Each number is 128 + 32 x the weight over its row's rms, rounded and kept within 0 to 255. Layers, rows and columns count from 0. Numbers have three digits each. The size before them is the row's rms in percent of the matrix's.

# up: layer 8 MLP up, 1280x384, rms 0.0803, rows 815-821, columns 128-255
# down: layer 8 MLP down (transposed), 1280x384, rms 0.0707, rows 815-821, columns 128-255
# gate: layer 8 MLP gate, 1280x384, rms 0.0778, rows 816-822, columns 128-255
up815 094:126078129140168146116178123110114158085104124112092208154114154105158115149111101115132160164103094145122148183141157139106169135196168118186094151132088109171119126139153146133134146134141155103172088098145100108096080129151102159148116115100099142128111125123147137105181074126174113177172119134123077144114106169085142108128187184116170097139109167101114106138131165133070083097101
down815 096:189094121151171066150160154141109119120100118127112094170181113195136113122184072127194093060101110144144151175122114126170154123117129124118113155110126126161145059131051134109123140129150111131135173106133131115192150126108105168127197085186096105116128130092167144089129186118135149119105105117128102156143111131151209149159072172136178146128172116109125127087081129127120059094136
gate816 100:118092114125084120103186096131107159184052161167167165117140147127091100171146145173161075142095127119101022165077115166179091131100131228126087100115116101107147162090142131159141147151147075157147143140104151081116206142129175088099089119139124064139162142065110156125165129092111150098132103134082135134150095124169134209125128112128153129122068183069069107072072076120139104114139
up816 101:167109150130095141123124108107141080120150123072080115108113139170161160093127127094143190120066206165099131160131123107165141119146106044116094124153125176106093144171116132156138178158083126153040079186132113169130250179125100104166146183143141094119100072136102091130170073151116138141088084087140114105139110159080168142136158076128109107089145137131096143154189128093090144079157
down816 100:133129115110159197156128107145128154092157131113125180188104102122133139163126147153135132119161157115120105144083124063082134129209030082106200099141130119148108120141134133164101137124086074178172174130083116133090100183128169092118175091147167152103123084170085156176161128120104095150094092182151127137141169076133124109161143116130126060057097073176130141157163188094132108154183
gate817 105:130190080062102101091082157138156161161084132147113117089161132081164107130183115130100161143090184129108133083102123179157091111122154088203115123132092170147125110151127156148144163092133175179165139104118145163151116105145168173077091065225082164114101143130103118170072164154136119116146133164159094200163107102128181190143137180110093103119112132145127136147078183114145163199133
up817 102:098126089135156113070101147107119196123133136146160133140141112132094120145083130101116160148148198118127113150150149132113125113153095070187119105110070115177128090088152140141135092136134150112165150103096110122190126128070150067113101149208099141109062076073188123118102114098136141089085096182136098074121106140186133171141086148108142142113107171149137160138111134126173101173199
down817 099:095118141117108194088121207126159156094156127115180129154114102104096207150140124158123171145114141135107152119120158185144112166142110174127136110140154181141111131122141084180115153113126134173123167111165158109137061171149076174105145157140125150130168100108083116132146121166119095124084182168201182100091140140130099080186146103111101129115197160127191049068131106172133090062114
gate818 095:164142136128106194169183143119119103098175109124133144083163152092088159157151150160106134164147132158136073159077046116118074162128143093174170169137193099085159186095078107095169111126162079081124169137127119096117132135183099106165185110101092088167155098155125118107065111128162148119127089192192172156059159135143147101115071085118129129125172142172133075151138164086104057086190
up818 092:165122156079090086074157225125139167078135103120167141092160088100117114114087114078118151147101181155124125132131120134188141098119110097188122164138157097165159157160075142078197151165111122126102119128082167090151136175141146100158216132131118179117130138175139152109101136173069122152188168145120144135145132171116143146129125098175151137161157112166122096126111075060069125124081
down818 100:097168122183141127078135188172137126181098150158183089114094137216105181084120136156169126100118133124145145091126166168124183076156083167133154165153049173140091119138185139133091141105128163199129126099141126136152147103129156096172100086132167137153084131114124147123100074106095158071159128055087118123143141056194114142177122119114160115133061158126151135100136146050134150138161
gate819 100:117178093104128104116100126128088145059093144188174104137138149123164150144121172164152115084130077136098093138104177164116125146161149086155110101187135137130124131202138122167196116147090131065229131063073136157145154108161149143102149108092071165103147178115126096135120146066128105161081121119138139143116118183178143120133089134112107112144166143088099121133134105062110150138152
up819 096:116160165108117148120115081157140098114091123110141087143123137135076106125133165092121090129159123158124158176125117133133167070158182136121114107210166108119131094089149139107177100098057122146135153116136099153113122055144164150104166179190065159100094140122111167205149156161129060089101119129149148114156128101097136051121150062092159022120152058181113154125138119080144179134172
down819 098:154146148117122150097128182097101096064155047131074125169132139092157088159113112064142107155179125137071128102173105179134090091079147181180120127050127134070187164094121130113160176153166196138145137124151164114141167175146149127187121140167142122145169092147219135104059144090112122182081142130202132120132122148107097178185154182122140065173148157131088137141125137054146110094111
gate820 098:138092133134148131125068112099121123127089128113109134115147160134172116123147119182130052152118148139157128171108144116118135133127185110091165147085155103135130124092144108131096204075112146147150130159118162166090115192135109154080173217185076154105119152158117132172124114136106096125153138144090094108098141133126140128136223146125142150200124131148157115137103133104083127164165
up820 098:220082091133120133132205117118088134097115056108092091115118140147099138111131138179159116130148160135155128172129088108130076132082158098122159095120154093123114122126132102124111184099171125104169072102196123112095152114136119111159126091094163107077167119127108160128139126174212157146105162152142091072135175109109104128137151106168172138081130070073103117145164125099100146096122
down820 100:091091114142150154169154151172085127129142089112072090140149143111121118110070093112099092116108196091184105107092115090122126102112141185130159125116200141095113156175070138123167123119115131152184109109129117137120050156136088123131170091155181127156123125118121100215152106107107138089134081179169147109096117101092128116139121075090132158108123113142127146156148106121118135086143
gate821 110:118181122153160093112114097096118087146142131131094094132068141118123121102145150134110167137088167136111158175195178126132113084133134194072123098092135105153028123128071145160069071147062074175142096114187101078128125151089067132123119157096109109127136122126156177105176137106144126101146123134125142146193135143124081153098118144150139115114081111208169169113098120139114082194127
up821 108:085174109032096152075113176097086135155119134149179167173105129126140131186104123150143092094130094156077141151144111075123130152146115145114100145111148105116144179180087127105085112146076118095163099125117147163093157136119146147163181107160127174177125133124117170131104140145135163168161206098145121169162117106105108076112073117142107088160106060137140085178158142083123150150071
down821 102:103146133144133125154103121156124179107125144088129137114107096100132109103081121153124170160117113137156096072161129142109103172136104063130096185122127140098144147124090000120137103116119137156172175105128160163102141128078095162047147099173122151072083077123176145151138119126177160113084156127155109147085094127103107171088122120109144160144121086119114062106136132194116110161157
gate822 103:160136062125130174123106069114124114114137114112102162083152113143105146112109119107103105145099126106122130081119199073197171171082132121118162162098124128120126158155174146148094138162153158073157080149047114147092154135112152113170098167118079122136167127115149064184171078136106125130150066118134070083098103124132141094176185114047159091179189083095093115087119207162121113114122